Weights of a small GPT-style language model, trained from scratch on English Wikipedia.
Architecture: RMSNorm before each block, rotary positions, no biases in attention or MLP, untied embeddings, normalized queries and keys, gated attention, capped logits.
Training: a variant of Adam for these matrices, 650M tokens.
Each number is 128 + 32 x the weight over its row's rms, rounded and kept within 0 to 255. Layers, rows and columns count from 0. Numbers have three digits each. The size before them is the row's rms in percent of the matrix's.

# down: layer 7 MLP down (transposed), 640x320, rms 0.0559, rows 241-307, columns 128-191
# gate: layer 7 MLP gate, 640x320, rms 0.0643, rows 242-308, columns 128-191
# up: layer 7 MLP up, 640x320, rms 0.0607, rows 242-307, columns 128-191
down241 091:077158157153155137149126095142154087132097126145079126129165133135149126133130121141161146132112133121142123128188152087180113139198180108173158147126112094057137143113202172125048139160090141
gate242 085:063149147164164196137068118101120136129125114173137190153113134130121148051135125177116156130160137144134134128121133166072187131112099137119110060163127145099086126167098149161179099104127162
up242 090:096115119125179161092083161155121111116178103137159101144105142128115113119115154097141162098104093148117188115170171203128120124121082070147155059124109182114121081141068152161150097151137085
down242 098:099139090152130182109131095124158150170147120105160194174136159142133165100110135179115172154183103111106112110104100145164168181107140147054089157149162152163128212226084170157189158124142166
gate243 080:130116127136148126156166152107135133144137140118114124114139171080202137108108111117085167091104160154126125124094125126142162128107151199090056098126096119087101121075129123161136107150138142
up243 095:137141051083101187107107117111110157103139190093164159114148081135056164069109149166132104107123134108187151119170171137133148216131129091192202180151169094176099130168135090132123071160135054
down243 096:115117080107134115128174145117118149092170161074169169118122086049166119063054131183069169097089164118145116118124109140133165149099120187128109114169118109136117140129139097144141096146164085
gate244 097:140142144153119114161135104163156169154157129122103126109165127127104163160193098143150057162089056176108108117107062141194075102118089092131105096141134124121161143093122160173073122059124189
up244 092:075100128074099074139125143128162125078152134169086179076134106151109171097128129120158174125091177112152114121130146109123150126092149213101145019155155087098101089069104146172104157111190121
down244 100:178122172167118138105138166113148151156174133109134076159102160119110086154137133082099065097122047164147144120172103150152075092184076080091117164135099116149134179220129141084123090150114152
gate245 099:151090115096140109087099194113087070162127138148141183165140051091106150152087135083076086091094085151101118112133057124087167114178107099108191137160154137145098124134138110146146130129120131
up245 109:078131117163142106195111119109122136126180109093160104155116186126130104129167092140139133095148167130143128129066190074135092129135115088162069108123153116083121121082110076117092081095163092
down245 108:152104124170132114127126085120095109168145124122141122178139112099054136162128104111101111068114102131173097123068096114085115163190127083172133110162162118091055121145087120120072117173173156
gate246 110:110155105118080121163159124127067123151141228148135136081118119147194180116102125175123154202198122150119155172087139134126106149103089056168080136077105172152118142153162130166127094179125147
up246 110:119160132180126117112111109168112132104096144106113196065191123070083153134142091153083114172085103087103158131108133133099105089144169112111126104117065127122101110181149149088163065098103160
down246 115:116177154078176168115117106075159086168168103080159122173119132141112130114092139145099148110158063175155165159062109143135046179111080128108092154098170112121132170170113148153072184145133148
gate247 100:123143129166103173189147132107135110181128113151177140138134135118096123126084099120093157159142089224098130133136121209086146084144099110177146213157155102129125134164147187148147124149149058
up247 105:161106069096089137086119164067110151150047103052222132183133125078120106136145098092078155072174091123102129137166120127090102103088112117126115137181090119082146106117125125156075124156164092
down247 101:122108102098067149079134106142138114155138104142182151154092144119131147130065154138092090163167124170102110236107191144195130140124172167170148105130247176089173046171088122138177101114127103
gate248 096:101078071049137069176186176124122174117150195204133123104155112116066129114142102097107115077180157138111131131168120171122105138146140134154156167096103154170133069175123108128133116117115136
up248 095:113135106139173163092125113114163104142109146089182085120102099127081065088105187107148152134122113155177141128150165096080108107132122115154138052103128139116063090200111140116186109118110155
down248 104:133111095112128093097139185103154097068133175101114084117191085164093141137109126073135117120171061153168161181172093144117080144130172111099130145082129133088122077163135061108164142110120143
gate249 107:132169141111075158101108174125144126152100115171180142178078163128107170141101085098125116101086130168161140113141125173142125067125090086121058185136130132145148140095107196143149101160123112
up249 102:126126121144112168169140098140055133079129198101103185084201147125139147153145133123091139141125146146101119117129115060150101148097118130115129111104143187167131114111127122113149106116138188
down249 106:149120092143121127149096157115173093096127074129122160124132111116152105113173073127190158201096114076109173085132106099138164140178083125129189146152083138137173159154109117130102123046107138
gate250 101:118105098135162123143100108177122073077098120117089174149144110104190119166129131125127154104159169134101117124082112139125119121106191162114096120112198199129177116126179142120170082130174176
up250 089:141110137128125158164112112082097109079106111127095100173083144133143160141106171149140142101149123165120049103110105185115131177092106106118103091117156225107115094137126105142203083129094152
down250 089:149114129123131137131093080121120128170110132166141134139138103156086146100147072123132095133108125097131151131118172087157137117149146173115084147117124090118123113146112127094072104149135127
gate251 101:105107076113153099133100129073139105156179167107084130119093101177126086109124142067159139135119146160097137143176054167075201131184061114115098104101150108142083123105144203123063083164105066
up251 098:060062207132108144189169143174131111122129136162136143079156168181091113108202073170117124159127148123114109101123091123142088093138142111127152102067104131062160139170128103123079168133156095
down251 106:133143116134183127158111146120127168122076158110154116166093115125124200143101128168121087116164088064094112118103113163095118163103142167165180114149151126109200155129125125085177131126149199
gate252 098:054116133115140195091102142108179173166100080115153053132146163156161143094177146151098148121164121087106126110193146125149099111110148113126134164148095104104078159160119120179135183101077130
up252 109:113135082107053129132150063158140140183166157096122130166162164172167124124126161105152114156075200095167106089111165111166176120119075146133088155124132098144110193106148172099132128124148117
down252 107:138142141127157104155146145093047082088132129110117179124132129056112175134106111171176111116097177167105103121075085097127141131123137139147131143102162092150146095106121130114065064139202108
gate253 096:115157130157073135106096139186140149158149113123116153123157132081083134163138070129144181133116164117132088117177093131143108075103094173147112143166130099153197104127172165141088108156128163
up253 089:040133160134141111155136103114123094142168167128115137162158170135127104098154088153104159123121149123136145140172140096102040035143130092141141152121084087152129142144157140119118047164139091
down253 085:178117120116185068147104192163134100122108129168146145153100116133183151149139125088113136133192125159070091104102168135135116170133144130154098070095130127107125151069104080152142143126053143
gate254 101:097106177142173146067120120175196165110122085140132122148136146132098115111203068121162096153190093175110089176162136148173133137079115148154089222110126089177151135141116173128110160099073136
up254 094:133155182147144118133106100087157125155110114084121072191130117136100116174175153131076108089118098160149167168141064151126071153144108162147178124119084108102128179121110147137133113100059128
down254 105:076065106141090135147167149196081126121159139147099168116173116139114106107120102164150102129130152097163066091111146140148125066163171135083098169153138150114180090156149090126135113116195154
gate255 101:148122142091141088139163109138186125093171143126117126108112092148112086145164146074102101078132067171163162147115033112122119030125147121134128131154116143167107166160117143156211148093128068
up255 100:073174182177168062159134126149132078110091128164100141125186117159066104099129113106166105117120100133096121142125114115183127107147188072114116144124108112151147127112130093185117142111087110
down255 105:139165134155185152179109140144132077112120122107134136138121140103126123123144129171158092112138134197120164123136088116119148113117114136129129158156143143173099187088096133141142086134114115
gate256 095:164138140115070103111079155032134115133120088172160129137119139145106115131120154122201126114114096202130101154124193167161117101139066063154096126151092059200111044152160143129105108132122130
up256 101:097116139105130150095075086138150125123122067126188164162125071091089137148106172142137101111207123181127108229181130115124121089105131175144093149136160057135079120154103133168119103156142137
down256 106:153102121103137166151110053186141156113081133151122175066115080096128132159107118089080150185160125113146114069116066149110149151165180214127123108133199144032142170123148075162134132116174169
gate257 100:091087121127135143177140124156212181090162054106176174118111169141137193159126085147153119161179117097124119163181102140054085096086086093128147115121133170094126108134134223104165149152147112
up257 094:092130077177113110092082196162149182039140120184093128182112135177171107161153078161141087148115109164138122071124100129110081124116127171128072084162104108126117131123145127115100104087107187
down257 103:151115178049149152138128063105111090152117110100180107122185175079109140114136125103123159094176132131100157161143149208076140134137080148118083135100098184124185117128077166098158117175168089
gate258 080:094072139098142173154096138133122125104160176143148129121120149141146081103075108073074135114091112156059152086107176124109116140146142104148154095095083095150060090141145095164141108150107147
up258 087:185159134156143069105103129059115142133143128127148100131113118127104144121165173110127183122134084116100135120113088137145174122127124125116089092142139164106124083119027128081084103112144101
down258 088:120150143101143157123101119115114135107140172123169120126122125140131134129121139126112133110164098137075177066073177152097096121144167175205106103096121100100078102138118103097112141155120143
gate259 085:175135160140141101138147145146082062144049093096121190077092135161089162119157138130152110126172093084170075153140094146080119175136119190115146123118163080123133119137113122090167106108124101
up259 091:128169137175147101059120147125173118106109086131174134144169084150124120121160111198195119139137149195153136139136166122147111103152130149087067144133145115097164137127133158137149148133101142
down259 096:077090154117137132141080152104104205059152150134155119151147138144139114110112157111084157126122148136087169134117158125127108143145126076127095108129124155098122114124129124157104165099090124
gate260 084:133109121116120155142151170135123159130182125128148065166183142112127086111166120057095137143024120125113143100069121108139057142101146106115112087102048119163109142139113121075032124116158110
up260 093:153137131101095124108098127156106150111115134105136123086056152120107092115126151133108111112161096091117117136169135109131146156153104174127140112133118155133109126113066138175148139167132076
down260 092:122162124095133128133140134148090191135171090124155113181139148116105075081142126135133095132048093109121129158103136121144084137118137113173178042142051126147108114139119137111039139146140064
gate261 090:084118092113123098157127111199201079113130079091129122146137099087092143175119144181083165113125170144151162138138158202108106142127115110138167081141237153103128093141122089161134177138138144
up261 094:111101180141155064131150123146115112073138085211155072139126160127144098073081127079153168085121117101121134160132148157096161153167139089160139109087191059148145098101133134139113139107115109
down261 095:083130109102149115154139109158144126145129136112102127118117156079081143066084167173139128074119107190149099153160144186121132107126071107103155096117183081118096102144146149112157137107091136
gate262 108:160088163146135066128132121136127134103093108129156152105132158105121100137086091129153112132141138098111116164103117120096161200133083139144152148169168077143174160163151182142145133189138099
up262 101:117064138144134110121165235146175074114097108167153144122127138143148203101156105127153129173127091124130121144058100140130130125114141166132129089104112104134198111144118119116101103122181112
down262 108:128098123148100110120123091102139117111152091077131098136125155133110128211154129089134131125181142143152123155091145109188115164167147187110124163148102094136082151142092114123153164135108152
gate263 106:110148192158177144056103125142126134204128123120086144142114094106147076139163083148168124153119091120170134189125117188111071124161162172154118092133117091108125149126112145138128136095087154
up263 095:146135093101176135120138079143106131096185122110115113093113073165119126158140127114143133148113147119157189145106127151104152106172081101107066118156100107144149119101098149089177140085125128
down263 106:150118195124096149105078209143144126172149145106137146099129184094120096126095143170125133149128106151163001192131087086096089156092107153148157131106145133135126133143124151139084107177128148
gate264 102:127151080131134062164142173136167200086170079150112145098080224156146160134117127117180141094130145150118125131093123145065101118152078091162112137142149173156137128118101102129117165131108159
up264 103:123138148062121184203113136119145110136088147171110163109164078168101118131157168173150151112152182070102149157134112071142114194172123157113083166119126097101154105104132118145119100076112134
down264 108:080093151100122081150102103068137158095073157189131168095149155126142099111075140145151146077100141122100073117096119120146125077106156112122165092159124138148121162095137120097136092123135129
gate265 117:125089134125151092109139128129145125114125169162161165112150166112095185148098081155126144108144100143105152152121106168110118117147140110088084117156186115167095105146116148149139147131095049
up265 102:212125153143179151135118136141078097156121171138159120132077142144088111186106116125094104054147089138111110130160106118125156150069052093148161108142125114091117175100148112086149130169060115
down265 104:167104148166067148094162139098186080167150118191151163120117084139091145165216099140111111113111112140180114097089105073122132105166144091132099156191181136076128169136115157174147082129118128
gate266 088:156161126082120133181112099143141131077137153170082157130151124105168149085127111142125223187093172128141137083126096130161122205139106118124078123164176124131176077121103146130131154159078132
up266 100:121133172138183129099137136166160078144108164095108100161075149136158117119135095092131144177118145088136142156172125093120083154151143153093094141103200171159149146100107189155118189072138148
down266 095:132119191158109138101153164133117111155134096081121110119137172144112131152161094117115074094095110111091087148152153122123127098094143170121133174098086152154110164093101127110081132098160129
gate267 095:173095099080136147154141093191162090092141081132134103136137152125210125133107168187121127146118138192099127090127150088120101150183138071141145156145135177146141097115156146150198111113082145
up267 099:156126136112080159143100092126173173177125173194094140135133085099191146100116122117157146057176141108148154100168116121150139150120123136211155099099125114105113143137116153124109106140132153
down267 102:144099135133133178063090129085152123080201178174107131083169148133189167159117089161113166134121155167126129182142135183105135152130136066117116113155114205112118129145105228122145162134096169
gate268 105:170088161131116121139150128121117151198119104161123074186180177144137142100082114134126101143069208128093121156102192106170136154147083148119087116160129114146141158130151152120109193125110158
up268 098:122143170096180150097129167119136151130166139150064160119106078175166130134110111102150121133153100093139148119116111106074089154119125152098131095099070156073129106176113122133154088174140132
down268 100:151126114157074123175107115093149133090158113102151128163107118075123140091148137138101142122172117217082117124146122108124115114129125132120138147149177139175096175071123137104097129153119106
gate269 098:156144114161188163123109126131141143179120099193206124150085120141124069148139112204104117103102106111168132160111102141111117149158114143142115141124102130148151150165133204202185113136061084
up269 093:088142155170096132142107136147101147127130096153128179046122152138105135110179140094058140063174097112120104148127045101063119041055166148085094153103126057102111112111136158099105116158082171
down269 102:095142112127066120119182082141123129121115159106131138207117087153152129056059147150172069171107142116121124102105174118133165155140109133144143138120124178172134164073127074111121076138107076
gate270 102:079111117083107060097118110105102100163132096145126183116104061172112145125088076158055140174142166137084128162120139140153154143043148153121141137113113151095133100132121164092137112140121146
up270 096:132147156127097113094063149105129093141093124164149138100142114137164145117156124158093127118098116092165090158126155114099142143120127101156111199184020145103128159134085126083095100103105105
down270 094:155179077111121086171162122125089168103200110095098114146158160136153118141063128116138128188165152146150141175127092118184089174142078119100126061105181133173149114118148129164117130126129121
gate271 095:126108090100104141120163112180096078136127098158174177075113138167135130098103135114196109094101120149102163130128155127109169169103153255125119106105133161138122114146136112119126071119171100
up271 099:078122090148161089126031097113160159099145192150107093095100117170177165136073105115125167201074120125111114160145138157156081187131120138137102144150138164150079131135139163109128111094109101
down271 103:129114136126117124160179151124032095125216149165183253133185134133122124090117115185126141114196162107129183149139110140083189090140149120101162175102101153103140093099162119127150090131131099
gate272 109:221088122112143162173124146103067124166136182149188173119111102039141148078118235136086143160091137154146095114115103101116077173109117181156150119144116074144174137140100205097131088142108130
up272 111:100150113176147123142131127103150166047151083123106069144105142103087161165009135199091132098075093109156130168157136172107161080109109150119089184102142110146137169144101149210163160161109111
down272 111:112114058157117116137143183087091122117084160148153152084142162103102147108165121144123130143101071098128149121183115113127100142157113190086119164078150167142127122152137154088137098141131104
gate273 104:101117139163121085115138089137124204099087205118131149167144113180112126138074132145104119099185162149096096085122100141103135114114092057097127136067134146058044137161171104160103127116145128
up273 099:100115094135125144116175123142149098140091159083090141115109128143107113095069113190128166117110152160180062149103117139133163128127127166137153113092155158093093170110102172125187105141113149
down273 104:131126151134158135119181082083182151101106146162113122200124170123097124141141158010167121173145100127078149135136109094121067130121059101103078140160138082178167128127129115138089100133119103
gate274 101:128155141065084153105147168165137115112124168110135158093177114025105172113132107058107101138167106214152165119087173097089069113153090122117161149111130137137139120123152162097173130048167133
up274 105:158156156115127099111135121104196109060139119189139133121157172095122146089111162120130106111144109121115090129132149100168118097142093086140089101102122153175152192113123118120064160040104150
down274 111:108155191152102132061152128160152154192144177151122087162140069137097127091136123116091131089126175162144176086106096127123112116143141136081122135178129088085130076111185168145133097125210130
gate275 096:151094134091104122112102095114122132121112089117152064186153142116144108142078173065107103161034110071122108139151126085072127099109149095147127134162168137128166095128138141156130128150119118
up275 097:092145168100152121108108090103091106116139152154181132134140086133192121102085138090118091108147126072140152204136168137094100095141133151068135164093115133082139118163153175138144127049133127
down275 100:169162160149171130109104166123108154160127131129053132066112150172119160122155115160153150082181137136162147132074157158146102148151161165119118089103085161081158177114109134062102084090121108
gate276 098:124156089110083122113158097073118121099084181119144097106079139158095151141120160120141124121079117078115096130151155118165110141168165139156149105155081108093157121121131166139193129124115127
up276 101:176171125111090154147119146173126137118125109139124111096105166141204209121095077171106126207153133162147124184116116147174068155061122146148123194136141154169129126139144121124099147109085124
down276 106:140117166117096101140111146127152093117174117134143136163158098071126118155193118141158145074143129105103123105148147122107115105143073156086130142126167126129168091134110110132156177158131138
gate277 096:107076161117147124155149079162084106090129081137138125141104117140246158088111129136152125180213126096177087144145195125146082138081105092112137125147151103093215131123141117066154099144161141
up277 099:131136179153122160171166100132114100179094137078110106189143133091100067107142147167114083119101155128146160219123073114130064134117117125109164124096083086124121148130143129134077096083094094
down277 104:131172109152196140083114130174191116113152177065140135106107140124140142139115122133070105105126097121145131082135095164109154127176181086139107156109121128099103126135105099142199139060124080
gate278 083:093094120188112112112109165143132131132145098136142102144100109086164169067164120147117139127100080100121134138136139097098160130170124130120172098127080125130082128090130117106092100091118155
up278 093:096101092193102157114094158140069161157126135132115144187121102131158113162157104157112074140125089143101162155105100119139188145153087165108166165098154178077135175102163118102103145117084124
down278 099:171174058137105102158124148144117149129145182109109146147142144140149111157112109127117086112164115198125179141116083134137159153149089142092141168083158128130147183113154138145136148166102088
gate279 102:076090175110088113089145058143135127108115070078100154123100140091129050076118150151140110159123117089152056195135106112150159173159075100130132083096186066145140088098151126173104179119116122
up279 098:127099110102110134083172088098128133168106127087156136114182076143110147116148140079103094114146156122159179169129191136150091117169232147128123120123149127158153138117138167167135127132155085
down279 109:114114157134097109142120128104141130177137127138131154157145178123113176122077159139108143155097102144122147156099114112094192109128108161097126165093130129104103128149148194082135144112154155
gate280 096:156136086117130141119119067135108124131129142137132062144155121118137087154113112112159101129128141162101117081131180127160064113133185133167096133177113146107091118118163145154078101148177099
up280 092:164143084074187125113147149101110115105126145129144153132155064133146144124131158112110115107115175131156085189089120143114050104145109087149101120122123175147081075132182122110092191099138126
down280 101:105106205120076093092117061168179046087105090092161120111117175077120170133117103122174141156111100111068141097183170114123144147118102194124188146155138115129181169141154122091109056174081085
gate281 102:139137128096113123129138163111126190124095141150121151221070121070143158150102113197098114188136119205141124125113130105167107125114105155135116162164140110161124150102153094146081129119164119
up281 098:117143141076125123162103077123137125094106141139092162156084156130102158128155135149106110150155126181196144198199111157139160129189095096149171171093089135105134161141125129123154115092142124
down281 096:100108114166118092141133048170116070130162091165126115134145153177119101107135118127152127077121115114072167113070113138089119109151132117095096070100159184135115135109162153083192195191085142
gate282 110:155128134143105119078105104140168161130157067088125053152075172096100078102129135189115141123073059082150167173100145131156146082118111167118209130116134210172101103113151101160113134108108111
up282 108:151168112092098160095143119090143123071091203120145115102102117150084132145151152137185122104140103095127152122072186174133151148117146154095100145092179140093040147204167090141174219208142116
down282 112:135081144076145127168119120164104116195179180106105072127143116157128161158093147104120119116120136108166137106063087094138146142123134128145152115154136093144211139139165136136127088125131036
gate283 093:100143151144128049108122145129087121096108132100060115150105170096151138110040106129197146112159134130088134098111112119145164214156065126107080056136138111095192112075169187128088106135160167
up283 092:108143195117092129123150124141127112109198126133122064120113128142183115138149137197156166137151188175139077110145145116137109119108137109107069145135085193097137203129188123174153124173171128
down283 088:169112111132141108135098149070107115115055152147158138147131140059103130093094164158080145137081086141099159180147170080136112103113156175127140156126202093069144092114096130095116179142105115
gate284 093:118088156111162085113145147081093142148108121091116142124186084109089121172180151042128104125149130176104117196088129132168096090122107157110162126163159111128134121188162184141162136148109198
up284 089:132118131090117171109138138085156135144107093159167128140122104159145149127096164074116105124084129099127130107082133108154078147119130118092164118127171097145110084081113099097153086148120091
down284 091:089098129114171120126091124146097121161119126094143121090167095144111089164160157065149127119154154172151106177112104157129144095087110127050151150192094085129104105157148144114126140113122163
gate285 107:079116113142167103136132131129134058111076109135185109139120112114187092096168152078093141092073125098157133143154131167077081097088117123117139070186167143143153170115096140154110104134104063
up285 111:104163119190113116190148123110145107179114170080123067094177094187079076109144144065112171159128111063108200164124116124142143152166131133118128113151081129111087139156083120106128135195142127
down285 102:153192171138160171124109165092199100159041158089103113105126120174128095119163192091121120148152170086174166162183156148096102140105129113082160101139094093035111139201118132133159130140114087
gate286 096:079111150185159135127147121143165134096155081103161170144179113114101153171137080158148144155078128127103120121135172125156049130127132165126118173084152119093166160088146150076092098107110149
up286 085:095115086117102169182121124136197128084135122121141202149124111141097124147059110094138110186105131173166064062146156138170102116103172132144145180146073055135130154136105158147084089098088138
down286 097:182147172133116074102157117117069129150063103173122064135123159135138152118167159175085142070143160139102190171105142086094138112161103130103077099139139194119106134125130128106166172138161121
gate287 091:113096115148157093126157140091158146047129190141068120133148112177128154138175150118155115182124082117101102130094127108132056082130135107189108178128166129195153161144102160160133123098092153
up287 093:159144086163137152102156114161157057160117115142117148150170109153104136066132167193110128111147164231111171096126158155124188080140094133119107080121159160167153093121125161177186121069124124
down287 094:139206160142110104113081228107121119146157135056151134162100096114097112137110107109125160175091098108118144076114148063118097200178126080140137068098048170112135106128177064111100117172170142
gate288 104:105177131080139159139138076140095149123105175120163098152147168125167111143138111100117190155138164149119117157099130169153149077132115066128124091130189160139096136138153104087164131114169073
up288 107:161142126158166151125073088117134117117146105124106144165098170197174074119183155139116086158133112125111092185116127138088122078130090122129096154170176134127125185132092153069181122146115112
down288 087:152102136185146132138135142141153092056166113185115151127084115102121131147192162153109085102141078104139129125145121120122139136102131102134073164117111128150148149077096144181062084087092162
gate289 114:134159123126132113136150082165119164132127138100059147098108204124127156151139059097149154139183170119150148125120114067110090154131120106170081088148200171108129125116132104175092135121125113
up289 100:117186147104041093172116181169114155149079164195130174140133121146117113162077159131092115092149111129078147109150112078165144133155152121136113150114145165090090162140121115123148113117181122
down289 091:079173121105093083121137085118090115137134125186134128127130192161114117119142137135163115144164128187165148148081139141186128059095137106082151129106105153126091109148139168141192130101137123
gate290 097:142153154134152131156190148066147109177171114101078091083124185149170112124125141153177088149111167160115129115128134170160116145129151124182122152149109133109061091143148077147065129089112144
up290 103:148089160059118066170161169092118174124138136078083112085156118148103108156146129157174129171146129144115173146139141123172113208153161091143198118180171111137121145153178096110136140115152116
down290 108:138094137128153104089141125143140009173133177076121094117116124146179113109122154086153077077168126197085139158148147209160150099125134156106092101092136172121133119146121099125102113131122118
gate291 091:130191163156139154099190133118142193132191110088165111122134068141139104145164096198181168170159133092142102200114105151054140148085161130135072151117052125096133122116131106164135180125138133
up291 093:130160130151118128094178203125108137095112102118151101066097126096063143122170130192124158127120165087169107176150136164121096129167088132147152186080110112146168126072091126121127058149128133
down291 098:037134151075128143103088183132162159163116080169132145120133140147197133120113153100094121128145143115058099147102164102107114119110148089145093115164148170091092046178215150139138194120136138
gate292 097:126178122056085046100080126153154214162139121123137110147127179126141097122145125091165122122104138141096147126181139178126151106152180111151141172114116103124094128162168104138160110143139084
up292 102:132098123154169165151159223105107132112191135189136081140128121121123157125095174111100183124122143101113120099120147113070145199120131106151184080145152139112142182090082104137090169130099124
down292 100:156138153125089104126127176150140212179159132139132084132087128158130105127085144067109090105108070161075121088177130129094158133115150139120167170146135094144115126177151137145163117194132093
gate293 097:155081148100079099155107132119082158094141140156108112201090173126088159107142193138145127092114095139116168119124105110093105163186122180136169111098146134119093104154154156101096164116169130
up293 098:174102153130134130104126109116138147129117125112113146131102120145132182093144061165175139085101099099145099088113121106115113178077085179168166072094132063182129078086142146097139115115139151
down293 084:156183135145173173094159177119206114150189123068175115068130106138160142090167113166104135116123169108168101138141070115093159126079141099095107172145091139112114134146130119192173111125112138
gate294 106:111149107119100094139125149144170086138146101130088091150187131120123114140138157171140153116089172060139149075080147102119138134109131183150196133138117121091141181141082165087135120165106144
up294 102:139112123136154139079149125147121110089157194059147137119177167114129193174114112111181166107111148117132094123200090138080129180208167156095150185121188126175139127073150113141137156105183100
down294 101:132122102129139152132142124162089129166153115133102094104140091102181117106154123110140144065089067195099118173149114160173115125162119104154157175102149111132141114081153116147066174125184025
gate295 098:158168174155069112148116111169053148149143112185112160142103085170165144118158111124135098156161087157155119163144178117157152144111102158124086140097142082081075177090147152104115096112153128
up295 097:134116102054073100115067156160180166144108108115130091151079135137122078145131111140122143126114168134073134124178116113113163082156119078135083095138086088122198101123116201168163174130115128
down295 099:129111054120160147097150088136112137147116162110152092150121118057135189136073140150079163154119095132126140088049086098176152156115151146120092076136140090175112202154134111118129139164124167
gate296 098:115088107138212111134130121116150122135173131125156115119115129156119145170100167145107112101167116140153135140077097152072132078189150138181173130123127139113150116098122064166099147150188148
up296 101:133095132147120090169115093139146144156112116130177141136167149128165100139087116099121084126143150199101149138136077070061150089121132151124133166145090136102121067144155133118134157134170185
down296 086:122116128122060174074140113128165146099099159130152171167121102158133127119169140126158111146115170111093127130153170090133147193107114136111128134113093152147096183163161191101126117134111097
gate297 097:111147138178151152118092168129141109143095123062177122139068167103130197113066131155119129154115137153097154079153161094076128151136154138107165142120174107109114142148095146124146142121136105
up297 097:085148187109127152113094103119102127132149129126123086144118087149131060182109104117158120084148101126187134147125122165147127129111115143141125143145051215114121179162121154089147146148151114
down297 096:173118152133107118113200196121186131106121081136140104076162162095077122131132184197132141193140107175179162065146145082135094102160126112110108130126110122144104100123177055122113119181122147
gate298 110:176192156123193168097155168174137165108110182101099124085057152108116153151172129176124104129122072118224078151127152125106119100103092095147166171162165126074121097079089091141153115104164165
up298 095:137075132134145099131149150131130112206145078145172089112127103131163157129080114173121120096152144106104182084087196095124174162093190155136129126150128149148136149149123101118189090169138110
down298 085:179140108164147141144162159107148111078087159121136162109097122067106155151192146161123113158094100128170101121137111136119104137140130098139079100134132165091098067086102091120096096066190097
gate299 109:164146119145135131121141115085094143099160130160095152063117138204108145098121139116111095156154063110164108147090089126138106088143069092108189105094158124183057085161112098142188099120116119
up299 109:168161063107082130098093134108100144129139092119142128133155130140133150124110102117098124191066047101044082096146123147172137097134156091164159174126078136156088098174079094103064095072108116
down299 107:175153125152108150112131143067057146163122134186081157091135175125189142073118063152160146158187144143118155192101073142072112115135112173119188096091160135143109111157129134172147120143142096
gate300 085:178082119152103121088163126151109113110141057159096110147131118129156129183157140171098126097139127133099115171143161101086096083155135115133104150178155087204141128123115122142187132192140060
up300 108:154107062117120130102122161055150112145121158137196127170101122090119121121109119066113151085150135122077172125107162129173148188255140071199163142155167107174119148089113110144117128175090082
down300 101:162083103176117162105138099144119103123134065164101171135112105150126141180122124186109128135149134145091138192102150119107147118145105160170119167240155101215183127149117103119177113160128042
gate301 098:120090120140116161115129119128197169138111171056166047152119148121122095138142111180156058167151129069119107205145094137096063141136102120149106138089154107141095189075147131169074158110142184
up301 096:140090106130207091134147195130129110081086105135162191134175033113086103132127135098124146111105126187181077140093119132126094113129094110094146148185131132099122116142103098116190114123123106
down301 084:144143133087061173090117147115093122182144113171149131120124149145171166161062099112109136102119157077075189090135155086092148143140158197120090129078149134103149079115108128108106151163092113
gate302 100:140139124124085140121101159160108181133160147097118097129119146140178164176139076126099106132092114135133114109137176098128163146116123153120108116119109094158116164125139068165090092120169139
up302 103:118120173106092143139166078155115103106168136137141161110186147151122155104135086098148089175126130197170097199126157114139170141094108146098122093086060161130114102147133115138133109125138168
down302 109:096128135118107145156175102180138100154120073160166178079192158182089143032104143151179168108147137173133101163144164145091124187142067141048119124099130147106124112143164186099186171148125126
gate303 104:093121154142148151105112178082170180088135176126066158155131165105064117173113081179154093124127084128125121193136151139159136170138090140147105128105086068120102161100121176137108138088077182
up303 091:103136170096106104122139150138126114120167157138077108137140151100102052146122119132087127087072151126121149152143127076088086184176143169135149131117155081142143144071105116169186110136150136
down303 084:156125098097165167174122098123121149139092091085161151120130119125118225113183138159187156162178153067180085152103145121156142106102114129078153105146105190076146116144109104074140149161082130
gate304 090:092107182082128128124204139223146127105135157115098137073137145143155137116178082174167168160136154121122153148088138121105034163149094083109122181140155147140130141128125079118126169158172100
up304 103:115071122104207132137154123177162145139148133084090168117145110144148118099170126142109156109120137145103136171139179143036084144171103132111171181111177148089099124138176092104127123080150138
down304 083:177117087192116157130120131087145153121130120131174148152093077090123144180116181099125146114125142144099094105145127111112206111089133182099173144080119175138113108126073201156170122097120170
gate305 104:140121137161086150095165120149176140081101194164124101171146193176113168135150105113143145168169154114106141147090152146140093088161175172089079174084152124152112122182165014116152146145154103
up305 093:169122135122149115211101091165106087174130085156165134147077141094125073174171123086144110078124156124137142167057130118118117132134058078108172093143179137184123142131121135099117114117114073
down305 100:130151082158128128074136166144183140106136197128123165115188157122135205118096111143103126152152106090081156124115154200155123110089214167089140147096146100162126154167138091149127137106161146
gate306 098:099128118126123105097156141139155095163151180125101105221143111132170121093115089088081112109137155096110166146150111090151142186105108120117057116157165102167084161125150092158080121111118125
up306 100:154141063113136130147120121120143095119121163084185055098068104113146149157112161104061146113074140120189136111165112104152123097140116113193071114229109104161144151110087146139099174139054111
down306 104:099100127150115081075131155113198141143087189102058156149134140105132113128102116066094097109091110096126090129143103087126165167086129147127110133113146131119140112170165099211130131123116097
gate307 093:118092099072103156114111119079161161159145167104170076151126109139134141108032130147092155165111165160057111122140128114136126155089166124140146157129078166147118083172150137175108082145093140
up307 110:116110165138086137147130086113167146166129146100059098200106147161105114074122074157141102199070156150084121185138125115145144153124080129162168084098109098103166150086177125150115110123140149
down307 105:143162107219129148147128079167098082105139128147078122127127132083171186125183112116132081103104131120144119106130113149144126120127098083157125112118126111100146172073140143093132157110135125
gate308 094:149077100145136105127105056059116195114111142113086103124129121140175124094088182094078110155165093173143119132109180172107112130063085084141143168175097168130102122103141120093159103129112130